config.toml
bias = "none"
warmup_steps = 319
final_lr_fraction = 0.02
Each number is 128 + 24 x the weight over its row's rms, rounded and kept within 0 to 255. Layers, rows and columns count from 0. Numbers have three digits each. The size before them is the row's rms in percent of the matrix's.

# up: layer 6 MLP up, 2688x448, rms 0.0184, rows 2144-2166, columns 168-223
# down: layer 6 MLP down (transposed), 2688x448, rms 0.0117, rows 2144-2165, columns 168-223
up2144 061:086114111139106133123151121088126129109124158144130141164141141196119145161175135157110123086105161095127135145198146113123162112116084108135153169155100097166154107172
down2144 044:168130135122144124143104153133119134151114102109127124110135105052159174042099116115159124116132132144145143049101131143145097169152164133121134095081134166110121141112
up2145 081:116127162115124129114118125132145142133138066134148121085090086106116146114109135109092168105097097145136122121166119129143114127186151124107120137146142147103110131058
down2145 071:149095124121176122133133139107117131111141171111128128143168165143128122127135145140170122172183131140144132141077133092116125109078125148125126133130084126145158126101
up2146 264:109105159117165100140156138101132130118118127152152094098155131131094117118147146120085123159127122162139118126095112130121155146144098123134159120087121105144102159206
down2146 323:189151100157124121113130134156120155121146111120124162168092133128157086136121122134138129074103140107143170133123134129138112140121140119128107129151106130116166121100
up2147 073:149132129106125094118096163127119115146150109138112112122127120140077124130114132126110137137118080148120150131126147108125084108119146125118130095125124156141110101143
down2147 064:117119130141126135121140144097119146121108130106142124134166149094139116128144108153158133142164138137146111163144140148145150122117123151151141146117115072085160154105
up2148 076:141144096138121127146157173138111136141125116092146085149120133133091131139131128107079110127198109160069120133123116116145159143133122131091119107126139191156102109150
down2148 061:106160159111134118115110085136127104145148141134140119135170086128120138109135094141141133127121113106143162123132152118114112103100157159194112113099087060104130133115
up2149 074:127130109151129140139132163116123098145163153118092140097149132120145118155111112117152112118161158115148088129156137127148160131106135118141106116106155110181106114197
down2149 059:136125130116110104122123138148113151110123123129153117130161172125110148134126127145112148143130085128120169172133111147112091111159147143146173144138105131125151144085
up2150 073:148133126156178125138123161088093178148110125103121088139134139126108096142103141163077126134161105152160123125095123072132148126112164126133139138170180111186127125177
down2150 055:061129144126081090141146096164152069100152111153106130107105090106107135096157142038132133139068144107113164162165121139103129125141108139129102095112077135097127125093
up2151 078:134141123166149114151137142111131134125105144115053139137127114152138118088109121157162119103127185137127101094092120149127128121152143143115142148120138091092140160145
down2151 062:111125127122120133137120100099143103104143113151167160112155160131089143126169145083104148148125093092152174172122113127158140120108132126148102101099130127145133114126
up2152 071:125152177135120148147152150113105129158125137107088115072155110124151167142149132124164105121146122148185168146122149147151147102112157143131089125146138086109146155116
down2152 048:119094102097122137130140126132156133103133149138118115149127110147134070123121139122119151160079152122107086111150133100117141126159144119145131119085133139142111082141
up2153 093:134135108132133121145170153064135133131152124129131146131174128133142131150122135159120098119125155134105152112145125137149159130099132101136118118099135130099099139143
down2153 091:133094135104164134134084125170125152091123154138159076112126119147109152101124133095141143145119168141182107104125148136127112115185116157112130128122111164125137103106
up2154 073:112140122126106134121159170131132092101102112108163120096128141088108129159127142100125136093112118107124071120158137128122122094125181105139114088107158141105134131134
down2154 057:149096143103138117114115111133132140129145164130120137139140118145138097097146113186167143159170138152117198111087124137135130160155117143133143157126085108151141123128
up2155 067:124122092119142118140124148115084140145137166128132099145140138160110117154148144131132110148170138140075110118108144058103180119092110135122153132133152099139082122196
down2155 052:091154117142106120136120131143158137131136138152120106163117115091098150117113122153096166137086126108161189111142109144157109109155092136148125136093103136089177154091
up2156 052:169113122145145145145095107077108111120146135109107110124116108073133096109158133150109139083103123119122158143142150146158098098133112142124136115123093112147130132131
down2156 042:087131121120094136110153128166137125197116080152165151135090150164135154164111168133111131167169106138086096111101146146118113165120116112082118131141151097111115125143
up2157 071:136124175158110118150144129084116149152135162106149104110111140102137115133180146158108096080122146119170136120138166117116118089097098100111121108199138125184149160165
down2157 051:115077122085118121142119125190151121130093102160132117134138107170100113134106107101142150163099109161105112121099145130142155158165130165128115145099131140090150089121
up2158 101:158152122085150124128157170111146142105093102193169116151102160079088120117142144152122131135133127176092082109144137103112135136160084120105111145096158121105144120081
down2158 101:143107138123116138104087113127122075162191147089079138116158125121130175130130103140139113149131174138199174150108168120134128105079170124137118096127122144100109136150
up2159 066:185130125152119094129113133119136123167112123139099149099159149152109110144144123157131107142121146132185137122084137141135139120128107125153107115104146118172114123125
down2159 047:066071143118167128120161129131125158083122145095143116123178137140125156140116164097114113119120126123124089154144120098110120146144129136095136141069139159113139141058
up2160 068:092139125131118121136164145148093112124124169116165135095121102129127128140130100122124087105110148109147094132184146090095162108110155129173143174131121142147121108129
down2160 050:152183149138128100124140140137150135117110131143106133145125134130151166109127138131139141124170129083095182088065119139142124157143135129131118116109095115142150155102
up2161 072:140113107143130140135140123142132153087124142166094127173129118152103104119136143146104136099126112110112115116139121126123132149111086149178154180130086128168138094116
down2161 068:142176127123139137095124115064126109143119118106138169108137141117132148126148126122145113136154146117130127162098152144136129121128161124117109082116142116106115151093
up2162 075:147129095147146132119133112107157122181109137134164148129147139160106134121166109130110103104130150071121130131178132110111125138097060136136113152117137129132131122090
down2162 069:108187134124132106130140155157116129108139126107101097111147141089124192108116112135128118129158107134150119104079108165112121088155146116102156130118122118105138154116
up2163 214:146138159151098107151195121103104135113117110171128110135143145138131131131130166094147119110148087112107106103065121091157112096147098141141137145129093118088148079128
down2163 239:081127167093141144104085151136131108114154133103126162097121132122130120132128112160053154154113130139157183140150140156125154149133145122104127137102160093175086166105
up2164 138:153146140111108133110160144118144103168104129123183135077141123132139142113182109123138117099163166122144118131125138127169121096122142101135124146150078135125133113100
down2164 154:112133123132143101118096123162113176131174107147132128177110122119135078107089129165148107133160084145125139122151108114080116169105142158116144134107147137112106160143
up2165 069:141151129157141132154127099122112160095130092125090130157142186136111093104138134130146117149129099149160146130061096090159107117110151117134049126121131123144120136144
down2165 054:109081104104120125081136113067114091145134154138144137115118053133127081163097140139090161103100135127102121148153152129111164143147087140138144141113134139117123120111
up2166 150:138146188109126110139177153138166106144100111162151083103146116093109136125137163131120116118128126109104131154094125111130124108123117109105117143129098160128120173154